{"attn_scale": 0.177, "bias": "all", "tie_embeddings": false, "parallel_block": false, "warmup_steps": 268, "final_lr_fraction": 0.02, "seq_len": 256, "doc_mask": true, "train_tokens": 132700000}
Each number is 500 + 50 x the weight over its row's rms, rounded and kept within 0 to 999. Layers, rows and columns count from 0. Numbers have three digits each. The size before them is the row's rms in percent of the matrix's.

# layer 11 attention key, 96x96, rms 0.111, rows 66-95, columns 0-31
060:461520418456525566515468439528552527491470517486544518478539490539546399574451468517509536629489
072:509482395549491569418498505464498435453486498513482508526447384557586464544511489446540482538402
099:535503488483617473529542492617525477599490486522538469482490567451475456517502532553491561524554
086:498479448506443500534457499467508483429393480480539535383510408513553508527502436476572416484450
082:484456477471552566528478430497527548606527454495475398486535551451577514491440519569508453509635
098:429522479591471496559528486479527585520489464477560519459520494586406496554486569526539434473538
140:460437365490451509450469430491557428456535468501548516383460522506491415538500431414547486517448
092:449522482539582482449490474556505463567476474456458457572472578450521472574503548520545514515636
098:482458537564465486555522403479565471480484539458501534504474454528343485494521429449554462554406
085:516535537449407608536553506488550433436495533418445495561487472471658480487501453534475457500475
080:517441477524518476502549471398551431534426455554510556550508545506507511540524467475611501534530
103:516482493505536459573400555544515560537580553506594433532516450472447399481496576465482504494497
097:584547469497532507399525571515556514541474512506517470474514558531590528639471549526543474469581
093:539521456473447473641512437518507466452394496515431528521461534497492574672482503486488506571586
073:489557438586442523477473525465573516498483517519638566552508468513591401422568519461566549526442
075:479452634506498478428524595509484528466505495490444479411500514573455563497468504465503443410429
079:475524482511542475539482459556548580534536452484547476554571497445464417511471559552513613487577
087:477522504508563570549491513569495555496570471506447495539539539479494370420549528523538556434571
094:533491566516530508478546626443481536528492550430393469543485562462528454412608538529451584487515
120:543538525465538492528610561552452552527495476529457521576577566494427515484542556579523494451530
095:502534541452538451531559526548537628558542511498467415573517571420492413460527566589432568433538
088:477482439510404482510406425443496391540468491531496530417440403545570539511452450414575450542534
073:497491449548454461434532434436554403487491490485515521447462442485500576518440451497551456557474
091:443522437468504598520561486485440381477484438583493548568494458453540559512473527541581514541482
080:482561409495456572447574473465509411443469478543492574528477487500608568490463487549604562456416
102:504534576488467510524535598503473517443543570543448484559476577516448406421516590448473486501469
102:467478532501486517442472510533560475539557584542449456564486595462521536511566646542426548589586
100:572496507512494493521420482470407548504464534568534532445566504472501415426547376464396488514504
098:443574532558494571536510453497565534386490412425517536548475602516472468452542469583537544414501
085:509517513501537530577568560482426415415539473451483518451501567495541563625434455512586562522540
# layer 11 attention query, 96x96, rms 0.112, rows 67-95, columns 0-31
093:449500480527460402490539550604589560503400550484475510435534504530423431465522494384502533533485
110:558576549470458499543491445591438536434627569503507424476486481415503520467485466420524509573576
112:527518448503500482560466444543575578522560490482538485439528449517490491621487502435482474507548
082:402441499480443479536506500498556419509494505421511427444392475558464568506476512472530479565462
113:544517452430466501486410489491460415462538445519556580524513534422513520463470433576552495435584
077:507501506469485564475418506621516513597563461575453518544484453443543556503522516569439540499580
099:533464466511465552496499444617518436400533527446508506516525546458496592426479483520555461571500
100:570515474383438446457518532435536428549557460573562554510502532459555572492492532611481565447511
090:483481523489532543544529475561569453539436544431543499362535489421518503486443476486534535514532
084:512529540495458534490409474544512434481493531480448577555538542529562579578436473519456451448529
105:569478442512474492477519464471529538460432501430508478528459543527482462503489540509416495538500
095:457465481519406506503455399538587491456524473578403509496467526473501453473494467508484384473433
098:500538415576533529493489420548550494566518509457552631529473493539533502567534506514556545517455
076:480546414530455366433472466485622545502437515509459557423563492582374511494513480476464526481538
075:468451549498604621582492460448464502530542459465607471469505439539537510490428557566588450474462
059:552499469460519547468497515496429460502501462498445479605490543400470570469568491600481519497570
076:556529553429453472508505523533420439484552551529463498491428513467400483412500516485556564524463
091:506489566520511535483522559533479480486434408509497523559497507442522459417431542613514494495486
091:546461523542454474486531505437470325451455459494462541586404458529472545470442513496493497408438
096:531491525494486522532530517586512444496494457466496471580341490496454481419482602495430485468494
073:551521487496488598465504498528532561479569443482508569461517544464461539549524406491535534498499
123:423507408575464483437449414504546616528531474473519543407543548511490487552518461436560531543487
099:463526548548542533448474461425460449522472476511446464438477504514527512516509481510557542493578
084:408572486480537557439418525586459497598511429511502542456583454441520485545459475472505510516507
100:550570447500505469599547474540502513460514507504526486501399446536448432494398550419427500523409
101:478469487535490531571595485572472459468462532510540488433385512532381498422475473506431530495400
100:487582604513501511608417504501434534433488527485525418477484431422551428443560524427464504493505
096:582502477395464533574485558476461435427450523563601490575523408486576436374415494448459422517430
088:420516514605653524426428526574479476548598530534505569399498534537520519509503484488498410513542
# layer 11 attention value, 96x96, rms 0.089, rows 64-95, columns 0-31
101:457490544581498502502591563436475505564431534479618529548489509516526508548520520487531568468431
102:633504496514502515470539454549510478462562454438524468501426521516421469464493596482486471512489
106:430555489417434446538456484478479524466502466629431559457465642552444498498551580531485514497411
107:465553524519505530473475540455538479406479492491428511515468456523434607456490482499561508502490
098:402457527543414621477495527448490588442504565486464666446573550525553490527516464515555522495400
116:344497475572587505516458449451462530495462591523461417479492536399460529462563524456564619581456
109:513522515448515478446430447508551531527598470527552457553498548537597502509473455539393387524548
111:482541514487502562513571458483532553449450491541481535590523503652537528474506446439497506562406
093:456515466495417466494541531484574556539492490529539638483480554453485498475544484568439478440519
098:579460471419491491482488562485476476513458506367527506472556514441467544593550455474510477503510
088:459496469490446508422505492510513521424442446425451541449536581547467415583498507500534489502440
095:532547522511536445615391566507471432515552506536505470487431553442510608446552503451429525439519
101:475530480488404511428529519544534546560484440612471567473537474523437444473537487504519548534539
078:542564535519505432534461501526431446572557528461620517484433467450448448401556488472426459524554
088:488440559441514496420466451533564546517532503454506541490565616533455445599563511461533382468520
095:496600468540454456507380456511504471511485454405431573489483597454397529539461507502504536433434
105:454530493498545478535528481510484492485503386568410540489476431541449559512419525507521559503511
101:606433500486479502498515485465522519486396454409579525512493466413548536495409474534489470541545
084:480522531531453462521405442491408474462535440409431518517468410420418512354531497381518583483511
098:405538535532527479509519496545471523546535532388527523511519471461489484507529494480464506489546
092:452409524456540546431451523497552517529515623469527427530502499415574475483449444473512402553487
090:495543477490509500558512511464508437559579416480558518400496529445421601519546415455436544448497
083:391472493443496523493392476459580504512517459602474460496586581482500478570449539604490402505438
109:523454478447513475521494514492467537582484537461430519498476481533597458498538512529571516539523
100:524531551494550441527447419492435460455507400550409418500474467476488508538483487501492485504508
100:487584460624526513486521538544585489482491471661464474478494472502468550509521476433440525407556
103:501566541467454500517503482606550443491514466528534473484525514479531402545566485420465474511553
112:503502539417551466533470451507460508449441502609512420455484629524502517504570507479511413511495
098:425483541557466486502439539496572484499493486506484463496520485427523443522638475457493508481554
102:411445502527484570419506458444532508504497530558475531527483568496469527625533511640442472526494
092:551506513474497549379495377505517506470514420359491450499593497465447458609503474478399477530468
106:602524518538505444528572590483505518477531531572519541447510642500522514496478508471469399496578
# layer 11 attention output (transposed), 96x96, rms 0.0896, rows 64-95, columns 0-31
102:520555514483472503585490512524477565464477563433531478431532489485472420520469524534480480493380
104:496508425538577527540440452577495446489527461412570466555422478530429463526510546492546438431522
098:548530536485565532521535476488480497478557419532497453488504435563481661560457558534451537488584
106:480498485476545514535539508449502612505404526461506461536457420489373511487463573485561555468480
107:544529470485360563461445493432520445470437445520422498548567472490555563511532510498459473546463
117:504478501499453506506522504514486520500420477470489485464540497404412550521500517473457645555599
108:550487559552446449518472369434577430528567545517501571617537467539596486471585469493558387502472
113:473533603535492565469539548502480472529409575559426510548505526515493528490635472521508557514453
097:539482498521423459528484487453536617446605501510460573459420589501532619514471501505536365517511
100:548480511441552527440474644510512513486488500556510497442468584528574465456417453528564489491458
094:585550419474391459577469497459577471473484443483472549484504457577521528491465593511470491543525
100:454484532493611580509529485491430501510514574485515507516520555489425545502448437472598539470510
103:487545558559449434471509510470580568503554445629450480540465581436560567456448569431450358488559
086:513496542503591566462497586543450551585501515467609490397578537488514459420450431473548478482505
093:628488344440406467500439479509546452473512458525525515478532475517483470533532515541466431457589
094:462546488496488453494413432474423522441483509428535528560508601531469699502427553494535510572508
109:461567496552555497513544511461458592404422498553551461514501425482374453459498568417386607549528
103:487445476450460419475487532448527579445527570582427486439382560530527456474427449558465495522489
091:401539564508538548480401409501384523500493470470510503628477478456467514468471441440445591475527
100:497505522499491512467437508533512560484459509439507435450693425460433463411504464407506388460550
093:476369469457492549432516519505568441574483571526498532479572481522521427533526491603523501531603
100:431473550545692561484454515552455480460494592508527530509526626484437510523424498429575440485466
091:537493483493511475514466414493572387506497566503468458544493446535499554570528608472504464521511
108:578469483430526485476504582487485520555526491497569408430407491488522457545610574581431590514505
105:464498513499579454507538539507453513486380529548536452473499456462479507520529507470486693524514
104:401503484596440412567545428539508515553537533514449572542489478470456494532529483432554477462513
111:503498490477419561512466499461464409476517473477455592438578522578519478440412428395553415477513
115:531535511440513546526462501523539379569467514439462459475505445395446479466551484478499558531624
108:561416412473388518486492484455493535450583524535460543481481563531521522588453409466486424391513
104:516510547524461372520498537541532417555430656457452530593521500504439544552589519464497531517469
097:543555424543493475493485510590634458493401513523532515480643506591620521460596511442502379486479
105:542487443581515553512551522390500545497555521508579486405429491527457466554511485527542406482599
# layer 11 MLP up, 384x96, rms 0.113, rows 0-34, columns 0-31
093:521569493439457438532521467474530518455415439474519478492527459546548464512432616463503514443549
100:539556539449467516628511491457498453501505477380479564510588406558496458498506506558505470514424
095:493512489436537527500506486521453536488490455445418521602461555575557611585444413540493564498486
101:491496564463516428483506528503438505511445407466447427513483421503460456578506496527467537445448
102:495492489525557521599610538470497471508522591449506405534471445443534557562477501493543464488580
096:515507579545512579600443463509510504440478455474524595525491553564490454429435523480505503475548
104:455514559560453439436539564457499500498423458472557434547505541484606520507446563480510462395498
097:529545523583536541582457505454450451584428449489458480497440460508504442565554436440477554463525
091:571499542468505379535485514466435480472461362496517490554541407563483475467469463606476495547517
101:492529548504552551479614555633580571513485501441454507480590476475645483614483539520545489540508
104:461535536419551481557585615492472582496524542553519488491361515509508550464489494511492451556551
102:378514505545524483551428515478524474565575521503545533514474417514505531427520441465394525506491
101:612485466554534610488576534457597451465439533599487482474595454514420498445484501538476563517525
097:524453493426539579542477544538479484408560510549501530595580508390551544557487548539457556431482
096:477424554493517430467467546456482401442564477514506509470564451527459534483528521482456480484514
108:501579597503615493511521553581510426499470546592455510535542448506530581575478465582415486483517
100:471545523558595508518447440484556490483442467498563499523560456556454521478484525470494538435462
104:522456584446524552480441451427501458458425472487479550574516484435578528550408488395603556518559
104:448458561449510461491519529538478485601535416389525462553447530525574454491432493465435551493508
108:441503489560573552557546510429562469437440452465492546535545395498543558455412510586556541466521
096:460462523464443536480504499471505601521500499530552507510564365421557492434582551506501467494486
103:614482531539502413601568535484496479484524501552557562568566517459513479484511609453455556501519
093:554440510441593507488581521542512493494447417434502478513477495496558518558546512495506532440516
102:483468518444441572440581628555424519548495432506510467541482532497522526562497507562456452399605
101:549508543505535545539637489426502447523507491462501533463526473428544567528435466500463484500453
099:454491526459480449537563432504518503595510482503412424534549539528611497459548538505455529476549
104:437550483443575556473541446567495568406512545635501498545451527443458476507443565485471490468443
099:527469534457558575511541456442513417508507466482499509521527364474533514481492534502530457467421
095:471515563519468513558479503511486591469529472498443510540533474582572457529455573511498563403580
099:470469494549500565476553571490554548526415480540518522478553523527509404487535508468492466490489
096:503462566474570440466466451605445423528518489508495520545434519460570496564480542550445487444562
093:514583504465545442466459486459518479482486434539606539642503562534610445471469466538520567497557
102:589498545566455507581412511535498532479570524447491463490482497472503493543543465578470545400574
109:558564489401453520511500532528536459509495516573539433493553591537504544549558622552500502554546
111:517427500442597605519552471513446554496485504511476492562437468425434564489491556548495437428493
# layer 11 MLP down (transposed), 384x96, rms 0.108, rows 0-33, columns 0-31
090:422463515577401508551472440438523420516534561529524503548427452483430413517493512444530481592476
109:434608545546491457565479552467593440490470467482427485501512584499497469557446481469485481544440
088:414601480568414488548493487560449501576489470519464455467375444444479412489490502506466444518535
102:533440475495465555591457488551461660527477561534521537469435467582486512513506517515624523481547
109:462522436461414444568477486473496471518537537513386501597480577461476412431538519429541486414463
090:552531420434514425468588510579530377496493499472455568503422360518543431469493497453555497555524
095:586583489457472494460487452489471475456449501509521458484432523532469467612502521483464549501525
094:588487509419451533492599421564450490400491450476453482500524496543567494424481443495540401542484
086:481532410513459568432479478476496413528510550436551488449353461433509460560560442471617543529406
098:566493443487513398504479537459478486503468471514424503525451412445563483572446404428623541552558
099:517415483489463513543522462506502469492557547465516522486542441445534455528469522468473619584553
103:607546482440566525410590523531464483420487489510465502462560423511563554481489479547481535439560
104:470541508476481508417476508589420547531479554461537446540470613424477390534524505489521495562441
101:495492546409438527408395521460506468529471526438494488500458455514579510525520513530519490507522
093:393538585494449536527448501508560507514574551506484471539447466464419499495523504512411505436353
102:534433536470554426511522501503482506501442519429476519486478572423500485589427482570567517532523
088:523464573476521475521618543602584587533495571512611620534498531452516488483476550543514539552507
101:480417458539487530606533484593574453530495480527498507414432458384483532470548368506473490462497
099:511445570502524480502499455554497536503535618499507503528510559592563481417503499545508351435535
103:366530546375463585572505475472568533546547578456518465460488554488506537478562542573491534553455
092:566581441477525521501443424557564505481532458521461432436494560520491476572385493471520578478459
108:454525494493393505442476538545519551507454459547490442462539467591625588525475547526577601446445
094:482491481527502609547478442512473389458549484491574543482484571520479511508514486494499417593443
106:494545517533425426585483520481494470461533447441509481565488527412560485481523428468520450525498
092:507480441511570522370557521615545440408502547426568550452541472458527526494442571525501559516509
095:519504526600608568487454486498541544375425496444589519483498451496448553534432537404502510561501
103:485514464499521500414461569497566476581564471492479523437591597542546461480484524424495414553384
095:384479474424497476465534560438513516504459556393563517535486485486511566443490604521550494489453
098:569559477492522545443504415524488440505505446546458565537451386491489507438518541496471524560414
091:583444564520536485473407452539480485446528490522485476450577429599525527502497457445553496503602
096:467490467515581518460430537580439615465579523520478532468486515533537447559468500473550529553388
085:433500473474509565392417558521421490538526476458392476458585578432482569545477571497417475437517
099:438458518449448495534466535490435398552512548443511493543490528459544540529549502463535591492565
108:517492510510519475433583457445392519490449460510517476508574511459352488539543498432535544491343